{"norm": "rmsnorm", "norm_eps": 1e-05, "rope_theta": 409000.0, "tie_word_embeddings": "early", "extras": ["local attention windows", "capped logits"], "init_std_down": 0.0, "warmup_steps": 395, "decay_fraction": 0.816, "train_tokens": 368800000, "max_steps": 5628, "dataset": "wikipedia_en"}
Each number is 128 + 24 x the weight over its row's rms, rounded and kept within 0 to 255. Layers, rows and columns count from 0. The size above them is the row's rms in percent of the matrix's.

# layer 2 attention output (transposed), 512x320, rms 0.0411, rows 483-511, columns 160-239
size [ 87  91  99  94  95  95  87  70  90  97  92  87 102  92  93  96  92  86  86  93  96  80  85  92  96  97  87  84  95]
[[133 152 151 178 157 198 148 112 147 112 161  96 117 149 122 102  98 136 126 184 153  90  93 106 104 127 150 111 118 107 131  95 165 137 191 131 132 127 105 145  98 142 147 126 114 132 120 116 110 111 124 175 146 131 157 120 125 121 129 163 132 144 142 101 140 141 132  90 125 135  95 140  96 147 109  63 115 131 133 107]
 [159 109 145 104 132 175 117  83 175 130 104 125 148  97 129 122 108 157 164 147 115 137 137 164 124 126 108 129  76 111 147 150 115 124  93 160 148 153  93 104 159 120 126 136 124 128 130 169  81 135  82 123 127 127 137 116 143 112 145 121 174 139 128  88 171 140 124 105  89 149  90 112 132 158 152 111 115 145 121 128]
 [122 118 128 158  82 103 157 135 136 142 128  97 141 121  97 142 120  79  94 131 113 111 115 159 116 107 107 110 102 141 157 104 115  96 133 152 123  93 104 124 108 160 113 152 130  72 104  66  63 116 110 136 114 123  84 127 130 143 114 160 134 142 155 146 167 135 153 123 100  88 144 138  91 121  95 115  93 102 165  98]
 [101 120 176 144 113 150 140 120 109 103 153 133 173 125 127 158  76 166 129 121 137 138 132 160  91 151 115 115 158  89 142 120 179 112 129  92 171 126 136 121 147 112 120 143 117 127  66 119 114 141 141 119 176 150 168 110 162 129 148  48 104 101 119 125 168 134 130  91 150 146 112 139 143 175 103 152 143 154  69 160]
 [ 96 114 188 131 147 155 145 144 152 102 149 123 146 125 169 134  88 151 159 130 142 152 149 131 108 161 152 101 116 146 119 130 158 119 121 100 130 158 142 107 135  93 125  78 108 162  74 152  74 140 105 116 164 143 149 130 152 116  91  92 158 122 104 116 151 176 115 150 101 149 106 155 133 197 170 145 147 138 112  91]
 [150 127 128 116 101  98 119 151 179 110 109 150 152 129 129 105 157 126 170 116 137 114  92 147 141 124 124  93 113 130 128 132  99 132 113 156 163 144 139 113  95 136 125 124 194 149 152 130 141 103 107 133  84 102 145 199 107 110 121 161 148 122 152 132 139 143 111 158 124 173 100 128 111 116 158 128 109 101 127 146]
 [103 137 144 143  88  87 128 158  96 141 105 142 134 100 139 168 139 122 115 116 116 175 138  92 122 118 115 124 145 121 103 172  94 167 187  71 101 117 134 119 100  89  55 109 116 125 139 125 130 141 109 112 151 146 159 125 107 134 159 126 171 110 104  99 110 120 114 173 161 133 122 115 118 147 130 115 171 100 132 141]
 [163 133 134  95 136 106  93 148 103 128 118 126 128 118  98 168 160 117 103 104 143 145 140 103 144 123  87  81 110 128 139 120 126 138 112 138 104 134 149 154 102 137 132 120 126 142 107 119 151 150 142 137 136 117 117 157  96 148 104 147 101 122 103 116 121 123 150  85 126 160 109 167 105 136 114 157 132 120  98 146]
 [ 99 123 148 184  93 102 149 158 130 144  90 109 126 167 137 132 132 140 105 137 147 148 108 121 183 151 122 157 125 132 145 123 118 136 149 154 138 104 131 111 160 118 115 144 114 118 129 178 104 166 169 153 131 156 156 109 142 168 120 114  97 134 136  97  79 103  97 171 181 116 132 131 101  89 147  90 117 144 154 148]
 [109 149 160 157 158 118 117 143 134 105 155 119 147 145 156 108 141 150 158 141 160 113 142 121 138 145 133 109 185 140 194 105 140 116 150 127 182 117 114 135 139 119 116 139 150 154 124 165  79 111 131 148 162 159 135 121 167 128 123  74  87 126  92 133 153 144 135 121 109 127 126 152 126 126 155  99 160 147 193  86]
 [147 115 130 164  98 188 115 160 142 133  75 117 152 126  59 114 147 106 136 133 127  63 134 167 149 104 140 136 100 113 115 114 114 133 131 133 125 134 138 112 138 108 174 106 151 104 168 135 112 122 162 153  83 133 139 121 136 159  99 134 131 164 163 108 101 100 125 138 142 129 103  94  97 124 126 120 116 112 130 127]
 [142 150  76 168 118 124 167 126 130 102 118 104 127 117 176 180 142 117 108  80 148 140  97 163 109 130 141 117 121  88 132 174 191 121 125 138 109 140 172 102 103 128 108 105 116 117  95 124 141 132 153  96 153 149 170 125  91 143 135 108 167 125 101 129 131 128 108 146 130 117 115  98 120 117 107 108 125 148  81 172]
 [133 110  89 104 106 118 150 139 117 137  71 114 129 120 121 151 168 140  98 151 129 130  97 156 118 113 127 145 132 166  70 154 113  87 124 132  83 140 146 168 170 143 126 103 122 147 128 124 114 119 157 124 113 116 125  92 105 131 124 162 127 144 190 173 115 157 134 119 140 122 108 147 141 134 120 149 135 143  88 125]
 [138 130  88 157 105 169 154 142 154 108 119 133 112 147 108 141 141 141 139 127 160 119 114 129 183 137 122 138 115  84 125 156 129 138  93 130  89 118 173 113 112 177 162 121 108 126  83 109 113 147 127 144 100 139 157 129 115 124 130 149 150 164 123  96 170 105 101 135 117 135 123 114  94 128 147 131  99 147 170 101]
 [152 178 165 126 170  99 152 136 179 102 125 111 163 100 156 123 125 116 119 129 113 125 123 101 139 128 148  96 137 152 123 141 139  91 115 185 165 142 102 130 110 144 156 163 159 100 197 151 128 135 110 135 120 126 136 104 119 147 132 139 117  78 141 115 151 149 121 129 107 135 115 115 125 142  86  93  77 123 102 138]
 [127 141  98 167 122 121 144 144 134 129 122 114 143 108 140 109  91 121 122 101 130 158 162 156  92 112 128 145 123 138 112 133 141 129 134 130 125 148 122  89 129  67 129  90 103 130 135 131  98 189 160 144 135 163 136  76 140 109 153 127 137 129 120 135 114 147 107 167 105 140 154 126 148 150 154 132 145 167 111 125]
 [ 96 143 133 118 150  92 119 163 111 167 110 123 116 151  90  99 146 117 105 123 123 122 129  94 107  93 178 100 111  99 132 146 116 130 181 124 116 146 140 123 140 128 148 114 123 105 149 121 147 148  72 136 118  99 149 129 136 115 116  98  88  97  76 162  97 102 117 111 131 135 130 154 159 131 122 135 166 134  94 146]
 [122  90 145 136 127 108 143 137 141  96 135 113 133 140 104 132 113 172 120 127 106 143 113 131 137 147 166 171 139 151 144 127  91  98 154 103 135  91 125  77 118 140 151 139 114 126 124 151 135 142  98 130  93 121 119 111 181 153 126 145 135 123 133 144 152 123 166 153 129 148 146 127 108 144 177 125 121 123 148  80]
 [ 91 131 108 119 108 127 141 132 114 111 145  94  85 123  88 109 136 129 131 129 128 128 128  85  82 148 111 124 139 101 111 120 150 123 157 112 147  96 162 188 115  90 133 144  90 112 148  74 147 169  90 111 185 146 149 109 126 154 145 105  83  79  84 156 101 114 115 130 178  83 145 117 120 153 127 147 165 127  94 128]
 [146 106 134 102 120 154  94 119 148 114 120 134 172  88 136 110 141 120 163 119 134 135 127 177 139 130  99 123 179 146 115  90 106 138 115 151 148 150  79 159 151 119 139 160 157 167 154 133 132 125 156 153 108 118 104 131 135  87 140 149 180  60 179  91 107 101 129 110 117  87 120 152 142 180 150 115 133 133 159 131]
 [116 166 151 102 160 122 144 130 152 127 143 157 112 113  97 132 119 128 125 144 141 150 158 140 144 118  93 101 103 119 137 153 109 146 141 114 111 165 107 168 127 113 132 135 139 101 131 113 140 145 157 139 134 164 140 140 135 103 143 150 122  86 147 105  95 146 147 132 101 162 131 165 133 120 110 131 173 125 110 135]
 [ 86 158 113  69 142  71 143 113  93 121 131 138 146  84 123 127 124 128  98  80 111 141 134 111  94 144 151 119 112 142 127 101 158  93 143 111  99 160 159 138 139 144 172 125  79 125 143  94 140 139 129  78 158 133  93 107 137 154 153 111 120 111  91 142 139 151  99 118 136 149 155 139 159 144 142 165 164 115  81 147]
 [117 152 174 101 165 112 118 126 102 147 142 118 136  96  68 148 133  84 111 112 154 170 144 137  85 161  95  88 113 110 123  91 115 128 132 121 125 159 110  93 140 113 113 148 109 113 123 159  98 126 132  76 166 142 141 171 173 122  99 130 115 156 102 144 161 165 130 113  97 124 132 142 161 122 126 109 150 100 102 126]
 [143 144 149  72 121  71 149 132 154 101 152 156 124 109 136 145 135 127 153  87 105 152 138  95  97 133 113  83 134 167 133 134 156 121 109 156 118 113 128 179 131 149 129 138 104 110 145  75 141 101  86 119 114 122 103 145 134  92 101 139 159 124 117 122 171 157 105 133 104  98 123 129 119 162 106 137 148  91 150  86]
 [155  78 158 128 111  95 141 152  85 138  94 101  99 139 119  84 158 132  86  97 104 182 144 120 100  88 134 137  86 112 141 147 116 112 137 150 130 112 119  97 139 142  90 133  93  97  97 155  81 132 150 126 161 138 105 122  99 153 111 131 108 103 141 184 126 131 109 137  99 111 139 171 129 169 110  90 173 139 137 128]
 [139  97 129 151 138 123 113 140 104  84 159 164 161 133 168 112 121  99 117 100 122  99 133 113 133 150 127  89 126 135 139 131 147 154 116  98 132 148 159  93  95  83 155 139 162 137 112 144 112 151 110 137 108 154 113 128 125 167 150 115 134 115  71 166 125 165 133 114 118 157 125 129 112 141 136 150 134 132 113 146]
 [127 119 105 114 130  97 146 169  76 127 110 139 133  90 147 145 127 128  93 132  96 155 164 113  92 105 119 120 130 150  69 136 116 149 139  92 105 127 126 133 114  91 114  88 125 136 125  58 163 119 124 119 129 143  90 103 120 171 119 152 146 131 112 176  89 136 147 155 148 147 145 115 151 140 128 131 139  92 103 108]
 [140 122 128 104 125 111 136 156  78 129  86 139 135  92 167 139 123 118 125 133 110 172 153 112 116 105  68 115 138 136  88 159  69 182 134 130 102 139 160 125 141 142  87 126 162 122 142  75 138 124 116 129 129 155 130 170  77 159 143 128 139 155 154 125 131 157 133 124 106 130 122  95  85 143 122 117 141  62  94 154]
 [106 146 127  94 125 136 157  81 115 138 189  70 131 168 105 147 126 156 106 147 150 113  81 107 144 129 131 151 133 130 106 103 131 160 107 124 114 140 113 122 115 176 151 132 157 122 141 146 118 113 178 108 123 169 174 146 124  76 107 152 187 159 132  69 109 117 165 140 138 105 118  97 117 122 159 134 104 103 142 111]]
# layer 2 attention value, 512x320, rms 0.0483, rows 484-511, columns 160-239
size [ 89  98  94  95  93  89  86  91  97  92  92  99  91  92  96  90  92  85  95 101  84  91  93  94  97  88  89  95]
[[106 156 139 137 120 156 159  93 132  91 145  94  93 113 153 169 163 161 135 120 106 139 103 152 108 179 151 138 139 151 127 144 122 137 139 130  82 146 158 147 159 139 124 125 164 124  80 150 143 124 110 159 155 152 127 152 141 129  89 121 121 148 138 172 114 127  99 139 140 128 169 111 144 100  82 166 146 132 100 162]
 [126 144 103 170 123  76  99 138 106  83 110 161 158 104 128 149 150 105 126 164 106 142 157 178 138 157 129 174 126 137 179 125  93 128 152 146 137 108  88 134 134 133 103 100 144 110 147 109 100 178 151 137 158 129 117 109 140 170 117 146 132 130  95 132 138 119 143 134 150 156 169 143 125 148 115 120 132 115 103 137]
 [160 169  89 163 138 118 134 153 125 123 157 100  99 137 121 117 132 124 157  81  93 163 105 146 126 104 167  97 119 110 128 117  92 159  75 149 116 135 131 120 142 138 111 127 134 132 161 135 136 136  59 147 160 142 120 151 141 170 146 117 153 152 129 134 135 128 133 131 128 157 121 132 117 154 160 164 152 133 173 134]
 [132 146 149 158 115 149 113 141 126 114 139 146  84 161 110 108 109 116 124 152 136 148  84 117 106 159 129 147 112 181  98 149 120 145 137 135 157 145 172 148 158 152 133 149 104 158  97 111 182 124 128 133 162 124  74 143 116 138 179 136 137  95 136 133 122  97  91  97 114 137 105  81 131 145 138 106 134 115 148 115]
 [131 132 155 134 144 148  99  87 119 170 137 154 115 141 151 137 116 152 148 146 161 125 134 105 134 109  86 142 136  77 118  91 146 172 143 108  96 141 114 150 172 154 149 112 148 129 146 124 140 134 165 147  91 118 126  80 119 103  84 114 136 154 118 118 143 100 134 143  88 144 108 102 171 141 118 108 141 152 144 134]
 [141  91 140 105 118 111 153 116 127 133 103 134 154 144 106  99 154 112 167  96 112  93  99 141 164 118 162  96  82 135 110  99 118 142 137 114 144  97  94 108 149 147 120 144 111 134 112 149 148 149 172 125 121 142 162  99 117 132 135 132 125 114 114  93 119 111 173 110 111 127 133 155 135 140 142 138 136 192 135  92]
 [145 122 116 126  93 151  82 129 107 153  85  97 175 154 161  98 112 139 183 156 196  74 131 141 137  86 150 121 129  94 110 113 155 119 104 141 148  91 114 111 124 107 128 129 110 114 143  92 136  98 112  94  91 132 172  83  91 115  89 150 112 169 133 134  81  86 151 113  85 149  89 116 154 166 156 152 147 142 115 105]
 [143 173 145 112 134 128 100 120  82 101 142 148 116 154  76 111 115  87 135 124 132 100 140 129 123  96 134 141 134 111 163 106 114  96 183  80 143 128 107  93 136 113 149 137 124 117 148 113 122  90  91  99 140  89 127  95 115 104 152 154 135 120 128 137 171 193 154 105  99 117 107 131 142 132  93  93 121 162  99 111]
 [140 176 119 166 162 132 151 147 147 116 115 112 129 118 111 130 141 128  95 143 100 106 107  81 104 153 128 117 127 134 103 128 115 133  96 126  82 114 118 156 135  79 144 128 146 132 121 106 124 117 120 141 120 141 110 165 140 138 167 139 131 190 142 126 101 170  91 130 137 102 111  82 133 161 122  89 111  90 108 117]
 [147 102  99 146 123 105 107 172 107  79 116 142 125 145 134 139 153 103  91 142 149 111 131  97  61 111 105 133 106 131 113  66 169  59 121 106 139 126 154 148 126 133 100 147  92 109 125 144 143 134 113 150 119 104 159 141 118 115 165 125 132  78 133 161 117 136 154  90 121 140  98 145 116 116 111 170 181 153 142 161]
 [162  78 130 137 133 105 143 125 142 103 131 138 155 122 119 107 143 165 165 113 117 110 121 110 107 127 139 125 128 126 153  96 120  98  93 129 112 106  99 163 150 126 145 117 148 100 125 128 138 145 121 102 155  92 146  78 124 104 149 103 115 132 113 153 104  99 133 145 139 139 162 104 164 107 188 135 129 102 145 120]
 [153 138 128 145  89 112  80 158 135 145 108 114 125 106 139 137 112  87 163 135 151 124 163  95 101 178 131 102 118 183 155 100 154 163 128 120 166 113 105 137 116 161 109 101  97 117 154 135 173  92 104 106 122 111 164 124 108 162 123 115 136 133 110 171 180 102 107 146 166 148 132 127 141 150 163 147  98 165 158 108]
 [148 118 186 132 142 144 135 138 158 138 152 138 126 113 172  94 138 160  85 127 156 101 101 121  91 128 117 184 130 168 150 126 132 107 155 161 129 146 113 147 101 115 100 123 120  96 166 141 169 119 121 145  99  93 150  88 113 109 121 108 156 150 128 157 118  80 107 180 144 192 148 145 139 124  93  99 128 158  96 158]
 [153 171 162 124 129 125  85 125  93 120 178  82  96 123 144 141 104 134  99 116 167 154 115 167 117 163 127 128 147  68 122 102 118 152 128 107 107 126 171 138 160  73 101 132 138 104 114 117 131 117 110 137  89 137 151 157 166 138 118 173 135 158 139  95 137 161  88 135 147  95 178 149 107 151 173  97 147 133 118 100]
 [156 103 120 162 123 114 176 128 143 142 125 115 100 123 134 118 137 178 110 123 141 156 120 128 105 148 135 127  78 129 153 108 161 158 144 144 177 123 157  95 139 114 134 127 170 120  68 121 159 141 168 102 137 106 130 140 126  94 166 152 157 137 118 147 131 125 147 130 142 105 127 106  80 130 184 105 105 146  84 113]
 [135 104 116 102 131 100 153 147 116 156 147 107 160 116 167 172 104 125 128 158 160 128 191 127 165 117  91  81  88 165 108  96 120 109 156 159 114 119 128 136 138  99 116 118 125 140 144 151  74 105 157 136 115 153 155 140 102 146 126 168 122 157  95  92 127 111 129 150  88 122  80 163 170 134 136 115 117 102 118  95]
 [140 136 154 131 120 105 151 120 124  96 139 165 139 123 133  81  98 159 117 130 105 161 142 165 123  92  95  88 112 131 121 161 135 163 179 104 107 139 140 172  90 101 127 143 124 131  91 105 105 111 141 130 168 114 128 139  99 106 155 165 110 102 128 127 164 156 131 142 136 119 147 119  90 150  95 113 129 140  93  93]
 [147  91 106 122 164 158 123 154 155 147 125 178 132 129 125 116  99 120 150 105 141 129 100  90 134 112 146 178 148  86 121 125 164 135  76 178 114 142  82  82  93 147 104  96 164 132 145 134 132 134  69 100 121 139 155 127 129 124 106 122 136 154  99 128 131 127 120 114 162 147 156 156 146 140 116 153 162 104 174 106]
 [139 110 104 102 131 174 124 108 100 111 139 137 115 148 137 131 137 142 127 185 130 109 130  77 120 178 145 125 118 130 110  72 162 135 113 137 146 111 161 106 110 166 115 118 127 132 126 119 118 133 135 148 147 109 140  72 150 184 119 141 105 182 157 109 134 160 118 115 173 155  62 110  97 161 109 140 128 119 138 140]
 [131 127 123 128 124 167 137 154 124 137 109 131 129 132 122 118  94  96  88 139 112 160 137 125 151 129 136 109 141  93 142 133 164 145 108 126 170  94 174 105 112 117 149 110 109 147  91 112 140 124 132 134 120 152 116 123 135 175 147 149 140 159 121 127 123 128 122  80 134 129 137 147 110 114 138 159 137 125 138  93]
 [147 107  97 127 141 155 116 118 129 147 131 147 113 114 149 127 105 103 178 137 144 103 112 125 139  89 135  62 132 108 135 114 100  96 149 141 129 146 117 106 131 145 126  88 164 160 113 109 152 132 106  93 147 150 152 129 125 144 129 139 123 107 144 124 117 106 185 165 119 141  78 121 107 112 143 112 130  99 118 105]
 [121 135  88 116 140  94 143 122 142 158 161 144 124 118 130 120 148 154 147 164 104 139 147 136 165 133 185 158 134 157 144 138 130 168  92 125 104 118 134 133 110 150  97 145 120 185 148 148 153 169  66 155 102 157 134 102  99 147  87 109 110 153 145 139 103  90 151 115 159  85 141  98 113 101 125 102  75  95 119 103]
 [151 157 130 116 170 124 130 125 131 128 127 143  96  85 120 132 100  92 107 144 112 134 117 155 111 135 106 124 137  65 128 160 112 137 101 127 139 112 108 123 109 124 102 115 130 167  96 126 114 134 176 147 146 158  96 129 135 130 118 144 156 114 100 113  76 165 128 126 204 100 163 141 137 145 128 123 114 118 133 113]
 [142 135  96 131 111 114 149 115 156  81 110 149 150 152 146 182 146 158 149 127 127  96 107 161 126 114  88 142 128 103 139 113 143 158 139  95 141  88 119 147 115 112 134 152 138 142 124 116 153 120 100 108 136 111 105  90 137 123 149 137 147 165 128 115 110 132 148  91 170 148 131 107 108 112 143 102 101 122 129 127]
 [122  99 123 106 136  88 132 154 124 113 116 132 141 155 112 128 105 100 144 124 178 120 168 136  51 132 157 135 131 136 145 106 104 116 120 159 120 162 101 168 115 100 112 116 101  90 102 116 142 127 105 123 100  99 126 143 167 130 138 127  96 170 149 129 114 136 153 140 151 141 142 144 160 153 143 102 134 181  96  89]
 [108 104 104  83 105 114 109 100  99 107 110 161 147 123  97  81 113 139 137 115 125  97 152 158 123  96 103 109 110 157 160 126 149 136 124 134 184 142 159 142 135 160 118  98  97 104  97 171 168 127 150  85 122 115 176 116  99  93 174 133 123 152 122 121 125 123 160 158 116  94 100 109 114 145 158 149 143 116 145 138]
 [109  86  94  84 126 153 115 111 126 138 106 116 133  93 125 151 119 105 110 136 158  79 117 120 122 154 115 116  93 127 149 115  94 191 105 115 160  88  83 142 111 162  96 138 110 156 112 134 161 150 136 131  75 121 147 105 133 132 100  92 120 142  98 145 111 146 159  95 138 131 125 175 152  99 156 137 118 154 118 116]
 [111 141 146 106 134 155 153 147 171 112 127 135 156 157 126 127 128 120 128 146 131 154 126 161 150 103 134 116  94 160 125 129 150 109 153 113 111 119  81 129 162 122 125 124 143 127 137 156 150 109  47 144 131 136 120 145  94 161 144 125 138 112 144 136 124 178 127 135 152 119 135 153 106  91 136 128 116 126 129 117]]
# layer 2 MLP up, 1280x320, rms 0.0577, rows 0-13, columns 160-239
size [109  96  97 103  97 100  99  92 104  94 100  99 101 104]
[[131 100  72 157 143 183 148 111 111 122 109 155 137  96 108 124 123 129  73 123 145 118 124 116 104  84  82 136  87 109 118 111 103 171 140 121 147 108 141 124 208 134 155 137  98  90 145 107 132 149 110 166 101 126 113  98 105 152  89 118 118 135 115 130 147 140 151 147 175 149 136 125 117 141 133 138 121 152 123 132]
 [126 158 129 181  98 139 155  92  75 139 154 116  86 142  91 123 106 155 143  97 134 114 121 165 134 144 100 106 125 140 141 127 171 126 136 112 145 111  97 128 117 125 126 148 135 139 158 106 132 116 126 125 119 140 196 123 126 133 104 116 113 132 117 146 114 127 110 161 115 159 117 128  90 166 100 119  87 145 127  87]
 [158 115 157 144 124  98 137  91 133 134 114 124 128 107 144 105 136 140 146 139 126  92 114 126 111  96 157 101  73 127 130 113 135  88 115 117 106 133  96 129 107 161 108 162  88 106 127 148 147  94 125 116 105  91 135  95 139 136 136 102 146 177 152  92 150 118 134 136  99  96  90  96 137 160 108 144 117 133  62 136]
 [ 75  88 127  99 132 153 151 116 135 120 140 151 137  98 159 148 121 126 100 149 114 113 100 111 121 159 127 145 125 114 162 169 119 105 100 124 133 151 131 139 138 168 147 159 125 116 146  86 118 131 135 162  91 119 108 117 107 144 129 152 158 121  91  99 123 137 140  97 118 136 130 157 123 140 108 124 131 112 155  76]
 [ 98 107 120 128 127 124 131 121 120  83  83  94  99  97 103 102 124 114 146 123 161 140  98 158  86 185 115 133  80 142 156 162 151  92 110 140 198 136 154 141 148 156 115 156 131 138 133 137 139 127 100 121 119 116 119 124 139 147 137 105 159 126 142 158 168 151 107 106 144  90  99 134 135 141  97 111  92 138  93 136]
 [116 137 112 172 168 153 122 123 151 121 139 149 146 133 115 173 126 151 117 157 100 122 135 146 125 101 127 146  94 142 130 109 125 195 107  99 164 129 156 108  82 140 141 170 103 112 138 149 123 165  70 155 135  76 118 169 134 155 137 140 130 109 149 157 141 119 131 136 148 149 128 151 123 109 143  68 127  76 146 135]
 [134 127 138 167 103 154 137 154 158 119 122 123 125 136 134 120 129  98 126 117 147  99 104 138 130 108 144 104  90 131 124 162  71 131 105 145 145 148 134  99 153 116 132 146  64 104  75 176 139 151 156 163  95  89 126  95  96 149 135 131 151 129 154 155 142  88 135 147 138 114 128 123 180 153 153 155 139  90 111 182]
 [154  93 122 107 178 140 114 108 160  85 153 124 120  78 147 105  88 120 114 125 127 147 116 114 115 116 123 116 121 143 151 155 127  93  65  86 115 131 108  83 131 134 177 138 113 147 165 163 158  99 110 113 137 125  97 136 139 134 118 164 147  97 131 150 138 144  96 115 132 117 138 134 119 150 112  95 100  63 116 122]
 [117 122 125 160 136 125 138 104 145  95 122  89 136 105 158 106  92 130 123 159 140 135 145 132 132 123 138 141 146 128 113  92  76 106 133 139 127 145  89 125 129 200 131 119 104 133 179 113 155 128 105 114 159 148 135 122 118 113 135 172 111 125 135 128 141 151 125 105 101 101  99 171 115 128 155 107 100 115 133 137]
 [106 142  92 162  89 169 117 154 152 111 133 133 178 122 131 130  75 146 142 113 173 138 139 143 124  98  85 110 121 117 114 136 120 154 118 131 147 189 129 121 135 124 142 156 138  96 148 157  76 137 117 117 159 109 141 101 160 163 156 106 141 168 170 134 139  85 143 114 151  96 138  78 124 124 169 145 125 127 140  87]
 [132 111 116 156 136  79  84 120 184 134 135 179 130  77 115 165 105 146 144 180 147  97  63 134 134 123 124 124  94 115 116 138 140 130 174  79 110 147 152 105 149 100 120 104 160 158 127 134 116  84  76 134  91 117 144 125 132 127  88 146 146 144 134 138 120 118 103 109  91 136 161 124 126 149 118 136 113 158 114 106]
 [127 149 156 143 137 162 115 109 136 110 125  91 116 155 116 101  91 128 107 147  97  93 122 139 131 148 112 120 136 130  92 168 148 139 107 130 106 137 136 154 163 184 160 131 106 115 164 123 102 154 141 110 151 117 108 109 137 110 126 137 151 118 124 126 103 173 124  88 121 166 114 130 126 170 147 140 125  93 150 116]
 [132 162 134 158 132  93 112 109 119 154 103  89 117 143  87  97  94 126 112 111 103 116 168 133 126  89 157 131 118 147 117 157 143 120 141 129 130 164 137 108 118 123 142 111 112 210 165 123  95  62 155 133 122 138 139 126 164 171 161 104 144 140 121 121 143 120 118 159 169 126 103 153 123 113 146 110 132 120 119 125]
 [119 127 134 133 143 119 181 133  91 108 124 146 158 115 142 133 134 120 155 143 132 121  94  79 110  90 144 132 102 158 137 132 164 173 129 141 173 120 108 129 104 118 145 135  65  87 139 144 169 105 102 154  72 176 119 134 176 159 105 136 119 154 142 152 131 124 131  76  90 125 126 118 114 123 103 140 120 136  39 141]]
# layer 2 MLP down (transposed), 1280x320, rms 0.0427, rows 0-13, columns 160-239
size [105  97  98 105  93 101 100  98 106  92 101  96  98 101]
[[109  95 105 137 157 107 175 120 131 143 132 151  92 100 101 144 152 179 145 134 160 141 130 106 147 108 154 149 116 116 142 126 136 149 121  73  81 116  99 104 103 148 121  92  84 104 109  89  96 129 110 121 103 106 121 170 111 129 145 127 136 113 171 131 161 143 131 163 124 119 150  70 124 141 170 122 145 133 129 160]
 [118 102 121 125 140 151 122 181 124 110 103 192 133 132 111 101 116 115 107 109 140 144 164 135 127 131 143 145 122 139 122 115  85 121 114  93 162 144 140 140 116 134 137 118 153 158 136 116 168 139 104 120 129 151 132 120 105 158 157 162 111 128 130 113 112 118 128 129 151 127 132  94 124 149 161 129 129 121  77 103]
 [127 115 143 167  67 146 196 168  96 109 177 121 154 129  69 125 146  88 140 138 138 150 113 182 162 120 156 156  82 108 120 180 139 127 141 128 120 141 137 127 120  99 156 152 107 130 126 133 143 142 125 129 161 106 126  98 107  92 152 136 125  85 104  99 109 132 139 163 143  73  76 159 140 154 111  88 150 121 151 141]
 [186 128 100 133 128  96 105  97 119  98 171 107 148 148 102 169 148 136 124  89 118 107  98 100 149 136 154 172 118 127 157  92  97 120  70 145 121 168 111 107 132 112 111 150 107 130 167 139 131 129 113 147 147 149 149 132 157 101 155 173 118 149 139 122 120 122  79 138 106 111 160 123  85 157 114 164 106 130 148  99]
 [150 120 132 112 101  92  86 126  97 144 120 133 141 165 151 137 160 144 137 134 129 128 113 100 152 128 117  90 141 167 153 147 148 127 101 125 150 120 174 142 131 128  85  97 138 126 104 161 137 102 120 167 136 130  96 129 146 138 144 158  78 155  97  84 154 114 109 207 142 121 113 111 143 121  95 157 139 152 134 128]
 [114 128 125 125 162 138 165 157 138  89  91 123 133 110  97 122 158  93  87 111 171 153 120 131 106 142 130  83 115 156  32 124 111  95 164  87 141  77 104 162 121 103  93 119 142 155 137 120 133 121 169 110 127 133 122 106 116 123 102 142 125 145 147 116 108 147 124 119 134 122 148 149 113  90 161 128  88  94  86 118]
 [170 133 158 132 138 115 160 115 117 130 138 118 152 101 112 129 144 135 173 128  88  93 142 112 114 114 128 137  91  86 112 139 103 144 145  62 106 122 138 113  89 130 130 186 135  89 168 100 114  88 124 131 107 139 144  92 175  90 187 156 135 132 125  87 121 104 126 126 117 129 133 141 128 146 147 137 141  92 154 125]
 [124 113 149 126 121 124 126 150 124 135 137 116  87 106 107 137 136 135 110 138 143 110 128  97 102 113 145 136 128 138 122 139 104 154 126  80 112 150 147 110 112 106  60  90 159 111 132 139 144 157 166 115  77 128 107 101  94 128 135 135 101 105  94 146 133 128 143 131 118 103  87 131  99 164 113 111 140  96  93 120]
 [100 152 106 116  84 121 152 120 127 161 116 132 119 111 127 100 110 139  95 171 138 146 125 172 118 107 136 131 124 123 106 141 152 121  86 118 137 140 100 138 163 108  95 126 160  87 118 110 129 121 156 132  91 117 106 184 108 129 112  91  92 115 106  90 136 109 119  93  88 105 127 124 116 106 115 112 113 115 133 132]
 [104 157  86 145 134 120 169 141  92 110 159 108 106  99 102 153 121 182 111 148  94 137 121 129 162 105 118 102 144 142  94 122 137 109 139 119  62 152 106 132 122 104 114 154 124 123 113  88 109 149 192  80 111 108 153 126  71 143  82 128 102 150 129 130 121 174 136 139 118 130  72 110 112 142 184  92 169  95 111 139]
 [ 70  91 152 135 170  89 157 160  82 116 109 146 134 125 155 118 140 126 126 121 120 152 169 112  71 111  99  97 174 131 117 116 113 109 110 151 129 165 183 139  97 147 117 149 144 134 121  98 138 131 142 102 135 135  93 126 136 117 129 100 115 115 115 102 141 126 130 124 139  24 171 121 134 143 135  90  83 173 154 114]
 [ 95 118 134 100 122 155 168 118 143  85 162 163 131 125  94 158 123  91 105 132 104  99 141 159 123  94 121 138 157 160 150 108 103 162 123 119 146 113 120 152 105 156 106 135 129 156  79 145 134 102 131 139 123 113 185 160 158 142 122 154 136 116 107 149 139  93 123 135 151  72 142 104 105 148 117 107  78 160 103 183]
 [143 135 143 173 159 114 167 108 152 146 118 103 141  97 115 162  74  88  94 128 137 129  97 130 113 113 131 180 153 147 133 123 101 133 136 149 172 139 147 106 172 114 131 122  99 135 154 156 127 147 115 112 112 127 141 180 128 136  89 153 155 119 139 107 140 150 175 155 146 180 115 113 134 112 149 147 122 118  83 133]
 [100 163 100  90 188 106 135 115  94 153 131 181 116 123 123 113 123  96  88 141 148  93 143 132 115 102 120 144 145 127 161 137 116 166 100 158 117  93 123 113 127 119 157 170 167 171 138 116 146 182 192 173 126 142 148 122 143 124 145 109 142 120 159 126 134 136 142 176 123 154 122 150 130 112 153 108 137 149 123 146]]